Each number is 200 + 30 x the weight over its row's rms, rounded and kept within 0 to 999. Layers, rows and columns count from 0. The size before them is the row's rms in percent of the matrix's.

# layer 7 MLP down (transposed), 2560x640, rms 0.0384, rows 1507-1561, columns 512-575
099,289,216,206,241,151,187,204,185,189,237,252,206,198,186,269,136,214,219,200,188,182,194,225,233,185,224,190,222,190,210,172,158,166,187,171,216,139,258,212,187,248,215,165,200,164,219,204,172,227,232,174,172,174,254,217,249,239,253,215,166,210,206,221,205
104,174,204,172,258,189,211,165,239,221,195,203,158,186,185,183,204,229,176,212,207,182,144,202,159,200,250,226,254,189,236,209,217,227,211,234,227,218,158,195,183,236,160,196,252,203,174,183,206,174,204,157,253,174,166,165,213,222,214,195,160,165,172,247,181
105,171,176,185,197,214,207,201,153,181,238,214,196,243,197,159,216,250,198,194,213,184,195,189,183,183,174,138,209,181,221,183,170,211,192,156,240,241,209,276,217,234,215,212,214,207,199,232,176,185,228,140,143,222,161,198,173,254,183,164,239,167,201,234,245
095,347,212,227,162,182,238,208,181,220,218,208,180,214,169,167,220,175,214,196,218,217,240,211,197,189,174,263,212,185,217,221,280,194,197,195,235,150,202,202,196,204,188,205,152,238,183,197,141,235,191,212,287,177,221,175,231,188,200,198,216,146,215,151,195
093,214,192,230,223,229,152,206,179,205,220,176,228,181,247,186,259,134,224,242,225,202,227,200,176,253,180,213,135,178,205,191,209,195,226,185,177,187,147,236,191,193,202,187,101,159,247,180,242,215,220,169,187,202,210,228,226,184,250,233,258,201,191,205,194
100,230,193,261,196,186,213,253,231,206,201,271,246,216,177,237,147,200,188,256,181,236,215,190,199,235,155,186,207,145,232,248,203,214,237,209,210,218,223,241,213,229,216,187,202,280,189,199,219,201,209,165,163,228,241,219,207,194,205,209,231,202,225,245,246
093,355,254,204,177,130,178,251,204,219,189,193,245,165,257,223,169,216,173,210,182,170,229,220,228,125,204,219,194,198,182,188,174,171,193,162,188,223,200,189,204,202,207,233,189,184,198,188,180,176,182,200,125,211,250,216,201,203,173,229,216,221,235,238,193
105,307,216,206,239,185,240,222,203,178,162,199,257,193,202,217,225,219,183,196,203,227,180,205,198,175,208,244,191,175,222,180,174,197,189,224,184,158,158,199,212,218,214,204,206,172,201,162,209,179,248,209,197,187,223,215,177,193,203,217,219,220,227,200,211
095,254,150,176,224,178,192,212,191,126,198,189,233,175,213,237,143,158,218,172,198,224,246,204,185,222,179,239,255,178,220,201,189,222,133,206,199,253,178,192,190,227,181,211,213,208,184,239,175,112,230,241,267,201,196,246,266,167,190,186,188,208,197,180,207
106,268,170,210,185,191,226,222,189,201,236,168,173,210,195,177,235,175,170,166,167,210,223,250,227,205,177,227,180,245,168,220,185,150,163,149,197,240,194,218,223,170,215,176,184,157,181,253,145,203,224,207,170,184,226,187,227,203,238,189,242,259,196,169,238
103,181,192,195,209,245,192,219,197,193,178,227,208,227,251,237,235,190,181,255,203,155,176,211,209,204,186,191,200,205,251,192,187,193,186,213,181,208,258,211,193,193,247,185,207,127,188,243,227,251,231,155,249,194,175,195,186,211,192,178,157,207,180,183,214
098,173,168,238,252,224,201,200,224,220,237,221,204,158,215,190,221,246,219,225,189,164,224,250,239,208,239,229,184,179,229,179,205,191,196,161,188,174,177,190,205,179,231,190,167,192,186,217,205,213,241,174,170,154,207,252,190,214,189,187,198,161,182,166,219
100,289,211,172,150,203,212,209,230,261,184,210,226,225,196,207,183,214,213,239,229,222,157,203,208,199,241,205,193,213,232,220,156,186,208,183,195,207,264,198,243,163,188,163,215,157,242,130,211,171,153,271,167,238,226,228,191,232,202,162,169,142,198,171,233
103,176,183,172,223,175,200,230,217,265,199,210,219,199,151,258,192,203,219,225,237,217,171,153,178,191,195,206,195,171,236,213,228,221,150,231,156,169,218,217,166,199,211,211,125,177,187,243,186,176,199,244,183,219,218,169,168,194,182,239,192,179,193,206,190
092,156,181,173,200,228,175,232,255,207,204,184,187,181,217,192,203,249,231,174,215,163,202,187,222,156,180,231,191,210,143,228,180,150,146,212,183,193,150,287,196,160,205,229,261,162,199,199,251,205,233,181,254,193,224,188,190,173,239,165,186,157,214,187,157
103,170,268,179,193,173,210,172,158,204,204,176,211,198,194,257,202,224,219,161,205,209,175,201,203,223,171,215,152,202,156,216,245,202,176,148,189,198,243,253,203,252,175,209,193,164,148,193,255,235,169,149,210,175,208,233,187,208,182,226,203,198,226,212,166
102,158,207,232,243,172,188,181,203,195,195,204,190,186,184,152,200,226,235,126,228,219,138,222,233,187,168,196,217,224,223,189,170,194,200,173,261,114,204,149,212,199,230,224,166,191,164,212,154,218,213,187,191,165,192,196,210,181,202,253,213,203,220,202,176
103,223,186,237,180,224,229,186,212,185,217,180,164,263,183,217,229,211,192,189,252,207,190,167,220,233,191,213,173,209,221,195,205,195,209,122,300,202,214,179,192,205,194,247,170,200,239,252,175,147,191,194,233,230,123,250,179,204,209,275,231,184,189,209,172
105,199,208,207,228,219,220,216,184,241,256,256,175,197,167,189,160,172,165,228,201,221,184,209,197,189,231,210,281,147,170,164,146,189,170,197,224,194,184,169,159,195,167,178,169,205,200,161,184,136,183,220,222,186,176,177,158,229,163,210,199,217,225,167,133
105,183,218,219,215,292,173,227,200,225,221,208,169,190,182,236,193,256,223,240,213,193,181,205,183,199,194,221,201,245,221,199,241,198,223,215,233,158,199,211,188,157,183,209,206,146,210,187,184,202,176,236,181,197,145,204,230,198,207,287,216,217,129,147,166
095,277,188,169,193,197,217,232,207,212,185,211,197,216,219,203,208,203,206,200,195,133,218,186,192,165,214,203,259,204,215,196,185,240,178,196,243,189,208,181,169,202,219,239,197,243,209,209,239,234,227,229,195,197,230,241,192,185,133,222,181,158,190,234,200
100,302,188,242,200,228,238,158,210,186,185,180,191,221,253,208,246,134,204,208,159,199,169,203,239,246,198,176,217,214,235,194,183,227,192,186,118,93,202,180,238,190,185,246,206,241,201,141,201,232,179,206,220,212,184,191,175,161,216,232,222,227,163,211,208
107,209,248,223,240,224,202,200,212,205,179,190,152,163,163,218,157,221,177,235,216,228,228,190,223,189,176,188,184,190,183,176,199,154,238,229,167,234,191,174,215,163,182,231,165,186,177,225,207,239,190,204,206,236,227,181,168,231,214,274,144,170,198,235,213
095,181,150,173,240,208,118,162,221,200,182,171,173,222,188,216,212,167,249,259,221,156,234,235,231,208,204,235,176,141,177,267,254,227,223,238,122,192,205,215,176,189,260,201,164,246,157,216,157,246,234,153,239,232,241,184,228,134,187,221,239,170,172,219,272
107,134,171,242,211,161,199,256,214,170,169,202,216,242,237,229,177,220,208,209,248,157,225,206,142,242,203,205,229,216,190,217,222,133,177,206,153,187,201,191,160,213,187,157,180,243,206,248,236,218,237,189,184,179,201,199,161,215,205,220,221,225,191,215,236
097,220,143,200,173,226,272,252,188,178,207,175,201,238,224,213,172,210,166,173,220,164,219,222,199,209,208,163,188,207,229,177,215,266,213,222,129,184,209,237,210,214,162,220,193,201,233,246,191,198,162,228,131,159,190,211,171,169,217,219,206,187,233,205,255
101,161,175,187,203,219,179,189,202,295,177,280,198,202,200,181,176,189,206,232,251,168,189,221,168,162,203,200,194,236,190,173,219,215,211,187,201,209,144,270,186,189,165,187,268,209,202,203,219,217,191,174,179,203,162,208,185,217,159,242,232,175,191,208,198
101,259,271,172,173,252,160,213,229,216,216,172,214,208,216,216,178,213,204,198,137,240,213,238,189,141,246,153,194,214,232,169,196,164,193,194,181,142,180,265,204,207,202,192,232,200,195,207,178,239,212,237,235,190,233,219,163,120,191,245,244,183,253,164,195
100,121,220,197,190,211,192,161,209,176,237,225,192,189,262,169,211,243,196,260,184,209,248,249,189,201,158,204,187,206,310,188,162,256,232,192,197,211,181,187,235,186,213,199,194,189,220,193,225,178,119,221,226,181,158,234,228,159,269,235,191,139,171,221,189
100,33,187,144,174,244,192,179,222,210,182,228,221,209,215,156,206,173,181,230,183,197,183,168,173,225,169,210,200,217,243,222,125,169,167,199,221,199,220,227,202,221,241,164,275,243,232,242,219,201,222,199,217,116,197,227,232,199,242,233,201,189,226,208,240
104,259,173,178,207,208,260,183,174,175,221,216,221,191,212,192,211,214,167,173,192,188,197,196,207,185,206,248,196,184,205,169,155,214,217,160,215,192,194,234,215,170,215,201,205,260,149,255,186,182,228,175,159,267,224,199,157,184,228,249,206,202,248,257,211
101,218,215,206,172,215,202,191,173,222,124,196,215,133,223,208,194,189,194,210,186,199,226,190,179,165,200,199,164,210,193,165,188,191,214,213,228,194,207,207,212,211,233,160,215,233,157,174,167,159,151,202,252,202,176,184,219,219,203,180,239,179,218,208,253
098,221,214,147,202,156,186,187,240,134,138,169,203,194,237,236,216,194,215,165,241,237,234,211,194,209,210,224,161,251,237,222,250,200,215,206,179,163,243,218,174,164,209,201,243,219,183,195,162,156,156,174,223,229,222,215,249,185,219,207,253,207,248,132,198
107,165,152,182,156,191,232,208,221,180,202,220,142,209,221,154,194,173,223,239,196,159,189,147,203,204,188,205,241,214,202,242,208,165,203,227,228,191,196,161,119,230,196,239,216,242,199,186,271,180,196,175,167,175,181,248,208,164,182,202,145,148,238,211,191
096,304,181,198,191,167,228,186,197,247,201,181,223,246,182,205,171,209,229,227,147,245,255,205,191,192,207,228,133,191,191,212,165,204,170,213,203,152,203,184,223,200,219,194,201,153,193,225,187,184,182,207,151,223,210,222,214,220,170,168,229,269,264,142,233
096,218,142,211,221,170,258,199,172,173,208,216,163,179,165,195,203,202,160,194,194,153,199,207,198,164,163,220,169,203,231,182,190,220,221,176,210,177,226,212,174,220,200,211,193,136,208,164,207,214,190,180,200,219,162,173,220,209,202,213,208,207,160,217,188
100,211,188,218,136,154,231,200,222,204,197,185,184,263,214,168,180,191,201,235,170,166,203,198,229,161,188,188,192,202,206,239,179,184,227,262,206,223,199,224,249,205,231,181,200,193,193,181,169,218,155,193,139,206,204,228,198,221,186,193,194,148,256,203,213
096,203,164,216,241,222,209,201,230,199,219,141,164,221,199,243,193,242,177,174,191,209,261,190,154,225,191,239,230,174,205,204,264,237,179,148,189,222,212,202,189,216,159,248,186,198,203,198,218,149,159,214,205,207,187,147,214,189,260,201,172,217,152,221,202
099,146,142,221,172,183,169,263,179,241,181,260,216,161,219,189,126,242,187,279,195,190,202,231,136,210,148,217,186,207,211,238,190,168,212,215,192,133,202,240,137,187,210,200,187,229,177,251,180,204,223,238,160,198,190,197,194,161,172,182,209,180,171,201,182
100,212,194,231,183,167,182,234,248,178,228,202,188,193,173,203,201,220,137,218,190,200,200,183,194,217,186,189,221,169,186,198,207,235,170,148,229,148,164,218,203,209,179,220,210,217,194,244,169,189,185,237,199,160,199,157,153,255,214,162,188,296,183,221,200
100,407,250,227,206,254,217,225,216,195,183,158,169,204,243,232,200,191,254,225,198,193,235,168,203,238,168,183,260,183,199,213,184,185,166,160,190,231,232,171,184,224,198,188,169,201,160,183,142,241,235,246,199,174,266,215,166,194,225,194,232,238,225,229,195
103,194,252,210,305,242,232,187,225,215,187,182,180,196,223,145,188,205,146,190,251,145,197,117,178,252,193,166,203,225,250,163,172,171,195,192,209,156,224,199,149,207,217,158,247,250,158,205,151,165,235,198,205,205,191,190,163,187,187,156,194,193,199,218,176
104,230,191,194,211,200,188,207,189,150,134,216,216,195,191,210,206,186,200,231,179,156,221,254,197,204,168,196,187,245,218,186,184,215,226,177,159,162,222,211,213,259,228,191,175,173,227,142,163,223,173,208,176,170,236,199,208,193,232,174,197,217,166,220,227
103,291,151,191,182,285,220,162,167,201,239,194,183,221,203,213,192,234,202,207,168,255,206,216,210,181,200,226,231,218,185,174,203,170,187,207,215,178,183,227,165,177,203,210,175,187,174,189,226,252,176,182,226,229,261,231,207,206,176,224,177,215,209,247,208
103,203,188,217,162,246,206,203,179,187,180,231,167,196,250,164,246,172,181,233,220,153,206,183,228,170,215,284,178,202,207,167,179,239,180,271,208,260,224,184,224,131,212,209,190,198,206,224,189,148,216,160,223,158,265,191,127,194,246,204,179,202,241,306,195
100,184,223,187,268,202,210,181,185,174,189,144,152,209,194,202,180,140,233,166,225,213,185,165,250,187,237,188,231,181,189,229,228,175,167,251,187,179,204,157,168,155,207,191,212,196,207,170,188,224,179,152,169,204,142,225,215,229,208,199,206,170,214,199,160
104,154,255,201,233,193,199,214,225,243,200,170,211,197,223,254,128,190,164,227,240,241,157,235,154,215,192,178,219,168,185,237,177,270,215,156,208,224,196,191,223,174,169,229,215,165,210,164,116,242,205,200,146,202,237,227,167,183,178,222,175,165,226,154,233
101,241,235,249,120,174,189,156,200,177,183,175,198,159,180,206,184,231,188,238,181,239,200,181,248,204,154,189,197,190,220,190,218,184,226,155,176,166,237,271,198,200,205,166,230,262,206,197,273,251,160,183,165,173,185,220,181,108,201,217,194,178,159,161,183
100,123,169,263,171,228,182,168,175,189,163,161,241,218,208,174,218,194,185,232,214,161,219,239,165,272,166,131,197,213,245,194,193,173,231,238,223,177,213,222,172,210,266,174,216,183,192,211,211,206,150,217,152,125,187,231,195,162,195,225,206,164,262,182,200
099,202,193,191,186,210,133,214,213,232,143,243,187,191,276,178,222,211,209,192,274,162,146,213,235,195,223,197,201,182,193,172,200,168,232,228,205,261,212,224,175,229,160,169,154,208,211,210,184,186,211,191,241,222,206,154,206,232,189,142,155,224,195,197,213
104,202,205,202,200,220,212,198,185,180,260,208,189,161,219,129,217,146,187,212,194,225,234,234,225,163,198,251,192,184,169,246,226,177,222,239,185,229,218,233,207,234,166,241,208,158,150,246,166,170,211,150,170,212,201,230,146,193,201,194,264,204,197,204,234
092,209,180,151,247,172,209,191,151,189,188,229,198,233,250,227,200,211,213,228,160,198,210,176,214,197,197,206,202,220,185,187,147,208,193,184,239,134,194,173,202,210,166,216,188,247,160,246,191,180,203,194,210,242,283,233,222,226,143,207,212,208,188,191,226
106,268,186,219,183,216,186,229,175,184,149,181,172,258,209,214,192,227,220,230,202,204,234,217,191,138,196,169,199,193,190,189,203,213,217,207,227,240,245,185,212,206,223,230,185,259,155,189,256,242,154,159,207,204,207,244,196,221,227,138,186,237,174,200,203
095,266,165,205,239,216,183,205,162,238,233,211,229,168,224,213,144,220,216,232,194,206,265,238,233,198,149,186,144,193,200,250,217,210,164,204,197,221,174,203,200,229,180,226,216,225,230,133,205,270,229,232,166,202,197,204,170,165,191,181,241,132,152,210,246
095,232,251,220,217,195,191,167,163,189,197,150,198,193,257,213,176,198,239,190,189,197,209,189,183,226,201,173,169,230,130,190,279,230,191,197,259,247,183,212,189,189,211,229,213,241,172,201,264,257,252,215,170,179,172,167,174,159,178,207,221,224,215,215,198
# layer 7 MLP up, 2560x640, rms 0.0421, rows 1508-1561, columns 512-575
104,160,216,171,239,213,203,163,193,163,232,131,192,187,168,230,206,193,192,244,211,175,240,158,199,212,200,187,253,201,221,186,180,213,207,225,206,209,206,232,174,262,206,185,226,198,188,204,212,152,154,251,228,228,220,173,195,113,207,223,155,247,247,180,191
102,162,181,242,202,218,173,178,161,149,145,206,171,218,191,217,200,191,185,182,154,195,240,193,213,161,220,193,217,226,188,201,211,213,159,196,258,133,212,204,237,243,218,229,212,216,218,158,155,232,205,165,178,210,270,172,196,219,225,221,196,195,225,196,187
093,222,258,210,187,168,121,171,221,216,211,152,268,300,202,189,173,158,219,212,227,196,184,235,186,199,212,216,248,195,203,187,203,193,211,210,171,196,233,225,178,220,234,160,168,135,255,205,193,197,198,191,215,214,253,195,204,176,149,212,196,187,214,251,281
089,171,220,160,178,168,196,171,185,180,145,210,184,206,197,197,194,211,202,227,202,204,190,136,235,171,222,192,228,188,175,166,173,217,210,184,196,243,181,193,176,191,171,231,211,186,228,191,188,191,222,232,229,224,185,263,170,201,126,169,155,175,311,222,205
103,184,227,195,162,220,203,141,235,188,163,223,209,163,164,210,255,186,181,171,198,198,238,196,197,174,201,256,193,249,217,128,173,216,245,185,213,194,243,186,210,246,177,224,164,217,231,208,130,191,208,198,162,184,236,201,221,168,270,197,191,188,170,126,179
089,195,202,223,203,208,225,156,208,182,220,173,214,206,172,197,216,238,226,198,210,178,182,185,222,190,223,203,184,225,182,171,170,153,155,173,170,210,230,254,274,180,204,233,149,181,215,218,222,168,163,222,167,202,182,251,217,191,171,183,192,237,246,184,219
104,202,165,202,173,199,175,245,172,176,206,200,237,222,160,193,255,240,194,174,204,187,261,195,241,181,166,226,209,172,235,176,207,211,178,225,168,238,246,230,181,250,128,221,215,168,204,180,223,236,186,227,178,205,244,268,219,204,216,202,154,188,205,218,238
094,215,185,232,171,206,209,187,206,205,190,168,227,180,187,165,195,156,135,207,191,232,229,183,204,144,200,191,216,213,240,211,192,188,185,210,252,247,240,188,171,180,161,186,235,179,230,195,129,248,242,233,185,199,224,159,195,212,203,150,211,212,214,217,124
101,232,163,180,182,248,171,209,185,154,218,203,196,231,167,199,186,183,209,153,213,179,255,231,203,150,176,224,196,211,233,148,248,186,235,214,247,180,216,195,187,240,223,142,213,170,198,180,203,228,216,229,251,206,200,215,159,165,186,182,190,217,203,214,207
104,170,122,165,184,251,268,205,156,186,217,179,182,194,199,204,236,188,167,221,226,228,222,223,232,182,222,202,210,228,171,192,202,212,189,185,274,246,213,178,220,230,141,214,249,160,161,204,222,195,232,181,236,223,218,187,175,207,196,193,237,236,251,186,223
093,184,155,163,157,223,171,179,250,186,176,222,235,207,173,226,245,209,235,195,246,252,184,191,206,198,284,256,184,209,216,217,195,256,179,150,233,212,169,226,204,213,172,210,228,163,232,173,191,183,232,239,168,183,167,176,153,195,185,222,161,186,201,191,235
099,206,164,211,238,194,221,222,205,165,230,157,240,188,197,190,160,189,140,165,184,188,253,139,214,189,211,223,196,212,175,213,171,205,200,226,215,166,188,195,212,184,233,199,204,202,192,148,206,204,183,202,201,203,177,158,221,257,200,202,138,231,217,249,183
103,204,213,229,240,238,213,200,193,202,164,221,250,148,191,231,260,252,211,151,222,174,205,193,219,235,183,185,232,146,194,170,199,231,230,193,131,228,206,222,237,206,212,208,203,201,218,226,152,193,214,216,258,251,215,237,203,245,247,204,182,124,241,233,161
094,189,148,173,179,224,210,227,256,175,186,190,245,163,207,208,239,204,246,196,187,145,217,141,191,183,202,222,165,198,175,171,255,217,182,201,160,193,212,255,227,176,211,203,254,156,210,199,229,201,190,229,212,261,205,211,167,172,164,227,203,232,252,157,161
104,139,270,187,187,195,218,178,250,170,160,182,192,183,196,218,219,208,219,197,233,222,239,194,187,250,223,207,170,190,158,219,275,168,160,195,179,159,245,169,188,172,199,213,265,160,208,176,211,216,217,215,236,156,121,224,221,188,168,255,203,191,211,189,219
098,153,206,196,182,193,200,215,156,197,257,161,184,239,158,208,225,163,158,217,217,209,221,218,171,194,197,222,226,243,140,200,167,254,217,193,230,245,243,239,208,170,206,268,205,175,166,174,194,138,163,200,240,203,221,189,181,200,222,243,170,169,174,232,194
104,170,214,162,173,257,200,156,202,216,265,194,134,154,200,201,256,182,193,154,190,199,176,191,238,143,180,190,229,210,271,193,176,200,250,142,241,179,210,197,203,192,195,211,148,132,214,247,168,174,226,172,231,231,223,216,212,213,146,190,216,214,220,172,166
106,204,247,217,186,187,201,188,190,206,216,194,210,187,170,132,234,192,268,164,250,181,246,207,190,209,243,173,229,206,160,188,170,246,133,212,213,169,161,167,219,213,180,196,137,222,267,156,136,209,183,280,266,214,173,194,214,213,212,253,181,188,249,228,195
101,135,185,211,197,254,219,148,170,136,183,192,162,202,157,222,227,216,219,194,222,166,232,123,238,233,167,232,180,210,218,183,249,204,219,254,237,157,283,230,187,153,183,143,258,121,194,165,195,165,199,182,158,195,180,201,227,158,223,202,124,208,217,247,190
093,196,175,196,228,194,213,187,186,229,219,163,178,195,200,191,209,211,121,174,184,163,207,163,156,186,208,137,177,208,208,185,219,219,229,166,198,219,176,176,149,180,194,247,168,183,215,212,212,213,217,292,190,235,202,153,204,178,158,222,229,183,248,218,191
105,188,228,196,170,228,240,173,163,135,247,167,153,156,175,205,193,208,229,184,188,169,239,202,194,191,196,245,198,204,265,211,207,213,187,217,149,156,158,194,161,197,184,193,171,206,225,182,205,201,190,214,230,190,212,180,198,191,240,212,185,174,211,291,185
112,171,167,188,211,202,187,206,212,181,152,222,184,218,183,175,208,186,220,186,157,198,276,173,212,257,186,255,190,240,137,160,206,170,182,229,189,192,173,187,171,235,213,219,200,179,196,191,174,189,201,176,171,252,185,208,186,193,174,244,160,175,212,223,232
096,183,224,168,189,247,179,157,210,177,190,227,186,166,165,186,181,212,242,185,211,208,201,153,231,231,202,229,240,223,196,163,172,224,200,178,220,204,178,195,241,291,167,201,204,179,216,179,201,189,175,156,201,232,230,204,228,222,209,169,170,194,202,165,205
108,185,180,210,175,228,263,200,197,195,204,177,177,243,188,242,193,195,168,181,183,192,197,170,283,187,195,168,134,177,193,142,199,265,202,193,158,216,200,255,217,148,169,76,283,167,216,177,217,191,194,164,214,173,148,192,203,161,188,201,212,225,221,181,216
097,173,220,136,185,221,214,204,178,207,214,238,216,211,193,241,243,218,216,181,227,247,194,159,189,243,194,158,214,205,169,204,151,195,228,228,191,126,249,189,266,189,170,233,244,127,239,168,172,244,224,187,217,184,176,201,161,206,222,205,172,177,197,197,244
101,172,178,178,225,204,188,209,199,226,225,222,162,215,165,133,296,185,202,232,204,266,225,186,241,179,199,175,181,224,179,194,229,224,210,196,180,191,152,192,216,162,208,228,223,158,189,226,177,207,239,205,139,207,240,266,191,211,150,241,190,203,220,181,220
102,140,200,159,172,175,212,146,214,129,219,192,181,173,128,192,208,152,238,167,214,239,217,203,238,155,256,211,251,205,219,156,165,208,180,208,200,232,165,198,221,241,178,168,207,236,190,250,187,234,212,183,154,246,175,168,119,231,185,225,200,217,234,175,189
104,188,172,161,179,197,214,216,179,226,199,204,194,129,212,184,235,254,149,243,182,232,190,177,229,190,210,212,255,182,251,158,222,181,173,172,181,189,185,233,212,222,174,168,254,190,153,187,220,185,211,243,179,205,138,195,203,231,207,243,214,207,229,272,209
095,112,236,198,203,211,168,168,203,201,206,190,190,153,218,219,203,193,209,178,210,198,239,219,231,127,228,162,178,199,165,237,217,284,223,136,190,265,215,189,243,209,176,164,241,189,213,208,198,182,236,225,217,189,198,200,194,199,188,213,174,208,266,154,161
103,200,166,204,175,256,224,185,158,227,131,161,184,218,194,263,216,236,192,223,220,171,205,205,239,222,199,195,185,164,175,225,199,178,240,206,163,255,213,141,250,196,188,198,193,180,220,210,173,163,181,217,187,225,173,192,196,229,188,216,212,235,216,230,236
102,188,223,170,150,183,236,195,205,186,167,205,242,213,172,200,200,211,259,182,178,134,170,190,284,164,219,196,162,186,132,182,241,176,227,207,191,142,205,156,224,185,191,206,213,224,187,152,175,191,191,231,197,186,203,195,172,167,162,226,197,200,265,222,233
100,190,250,264,180,204,171,192,190,215,200,172,222,216,201,250,241,180,220,175,241,260,227,188,234,222,211,221,219,218,139,191,222,218,205,230,228,209,227,127,190,216,153,167,189,154,243,211,132,153,215,199,188,196,202,160,169,178,203,188,128,162,222,127,163
108,174,220,209,200,186,164,195,177,218,210,192,182,232,197,188,195,251,178,233,254,218,232,178,193,209,203,217,185,200,188,225,169,179,161,214,183,255,199,246,204,211,174,188,258,174,212,164,122,164,221,241,211,217,197,207,153,174,179,185,217,241,240,201,192
094,210,226,210,205,219,205,173,223,196,203,210,250,225,195,228,177,204,180,234,186,233,202,208,208,152,209,169,206,194,223,180,201,198,186,193,212,193,209,189,229,222,201,232,195,168,248,175,182,212,191,167,230,188,213,215,230,190,231,186,217,195,205,197,254
095,200,231,240,225,212,148,165,163,218,223,229,230,182,185,171,167,211,251,213,170,236,272,189,251,192,200,185,231,194,221,206,230,171,223,206,231,242,226,201,235,185,177,185,226,144,170,234,223,177,229,183,213,178,212,189,226,207,195,213,229,218,212,234,180
100,166,191,155,204,184,179,220,159,198,195,187,215,232,185,171,223,238,175,188,246,218,288,201,185,167,242,199,279,174,191,205,210,243,196,195,264,154,178,195,228,232,181,207,225,210,194,266,221,167,201,220,232,227,192,179,161,174,170,212,181,225,179,183,210
093,181,192,239,169,167,243,219,178,145,186,197,154,242,141,219,210,196,193,182,260,226,262,201,245,247,256,183,197,174,230,224,189,171,228,187,180,215,220,213,186,135,186,207,259,179,219,152,230,229,169,203,217,207,193,224,200,211,159,212,203,215,187,166,193
099,139,184,171,220,155,170,215,229,191,190,239,219,232,173,158,166,236,208,196,242,175,198,186,172,193,192,150,197,169,178,202,179,233,169,198,187,150,187,233,232,208,216,191,204,162,215,210,215,197,269,216,148,191,232,208,217,238,194,248,204,170,179,225,213
099,199,167,195,199,142,168,200,157,181,159,154,145,216,178,223,231,259,191,178,193,191,222,191,189,153,207,195,240,196,205,121,160,157,232,171,188,164,242,213,202,218,209,184,187,156,176,247,213,230,191,212,184,189,231,195,186,204,234,209,205,189,208,186,228
094,213,171,239,213,165,173,168,181,152,205,224,196,233,154,197,211,193,242,169,203,186,199,158,160,201,217,160,203,186,204,187,212,209,183,177,210,194,168,176,247,227,193,143,189,188,222,201,165,200,211,209,166,245,183,162,228,184,190,197,163,155,218,255,185
107,180,212,204,235,260,164,173,181,180,201,145,233,161,195,171,219,241,183,135,237,179,194,175,199,245,196,232,222,214,207,174,236,166,166,198,155,192,216,207,157,197,189,158,214,183,188,198,165,214,218,258,171,212,142,237,182,165,146,164,190,219,187,204,210
105,198,191,194,167,197,195,145,178,158,211,203,172,168,210,199,185,164,182,150,146,204,240,225,224,233,180,233,208,235,159,149,243,218,231,243,160,192,197,201,111,193,208,201,191,223,241,219,154,257,197,196,215,205,244,192,240,228,173,185,205,263,249,275,183
104,192,183,171,207,225,226,143,233,197,207,164,222,219,138,173,255,166,190,212,203,157,238,166,223,223,187,253,229,198,178,196,200,222,239,148,210,153,242,146,201,195,206,218,225,202,185,243,152,191,176,191,175,177,218,203,211,233,177,207,173,228,242,232,217
106,140,197,211,218,191,186,191,250,198,216,153,245,208,202,231,226,235,188,220,212,250,253,203,234,212,243,244,245,196,224,211,178,168,234,191,168,188,179,227,224,183,190,253,255,156,214,245,215,205,186,210,190,213,231,266,200,203,169,245,218,206,177,181,229
100,167,194,203,214,219,141,145,196,205,164,177,197,214,209,224,243,159,204,171,200,204,276,222,242,167,247,221,243,109,190,167,166,205,178,201,155,177,222,237,225,249,206,158,217,170,189,193,234,227,210,194,145,188,184,232,190,230,180,180,239,209,184,189,199
106,152,196,205,259,229,233,162,221,220,152,171,247,183,232,231,231,171,227,186,229,167,229,196,197,190,231,170,214,238,162,146,200,219,231,191,179,207,159,227,201,260,212,204,183,198,200,184,246,189,199,195,167,215,210,197,194,152,158,159,181,183,211,249,218
105,200,202,182,210,174,166,146,196,196,197,208,239,221,204,179,149,200,226,185,238,231,203,217,211,251,203,192,258,202,211,182,184,221,182,209,149,205,213,174,205,208,222,206,195,231,227,219,186,202,160,154,228,266,262,186,222,198,230,214,170,182,185,155,186
100,144,194,232,183,208,212,186,219,229,178,223,168,191,209,260,142,205,190,219,203,200,168,242,190,187,208,195,195,226,173,134,204,192,167,206,222,216,210,206,180,173,160,205,238,210,174,192,240,165,169,214,208,185,235,148,206,215,214,155,220,202,254,164,205
097,228,224,215,184,198,172,122,177,189,238,188,219,160,224,207,198,191,212,172,207,251,183,219,210,180,230,187,224,271,217,177,178,185,195,229,193,213,178,162,204,178,207,154,223,214,186,159,204,139,245,192,176,189,217,233,188,233,199,242,195,249,203,214,159
105,171,220,238,176,184,174,225,205,183,243,193,169,235,215,185,214,250,208,185,147,227,188,250,218,171,254,199,256,119,152,160,155,235,140,210,206,251,187,229,229,230,189,174,156,175,179,207,186,214,185,222,184,212,186,238,181,146,182,224,219,212,235,215,232
093,188,177,147,192,232,196,105,203,135,121,169,199,276,234,203,234,196,240,212,275,168,153,207,241,183,213,248,194,199,187,169,166,148,182,163,231,187,144,235,250,226,244,231,168,180,201,217,180,160,239,241,182,224,217,209,180,189,209,233,166,229,228,241,235
113,213,188,199,222,228,224,194,182,164,186,183,238,214,175,209,231,215,181,156,193,175,243,182,207,222,217,210,212,198,198,205,251,205,216,222,207,241,222,175,200,175,174,212,248,209,247,205,165,210,194,186,217,237,242,198,199,260,189,212,130,202,181,263,265
095,172,196,210,167,197,207,194,148,203,200,190,195,173,158,171,201,227,158,219,178,241,200,187,192,225,183,256,168,184,132,206,245,266,182,151,203,218,188,210,184,213,166,179,248,189,220,187,160,120,254,207,181,184,206,241,173,232,170,198,93,180,226,242,248
092,197,151,179,256,187,176,183,227,172,222,192,236,213,169,181,232,204,218,203,192,142,227,166,179,174,188,249,182,195,217,193,214,252,185,172,200,275,166,205,157,256,226,225,205,200,193,217,144,199,271,243,155,200,183,189,196,190,231,254,204,220,207,163,202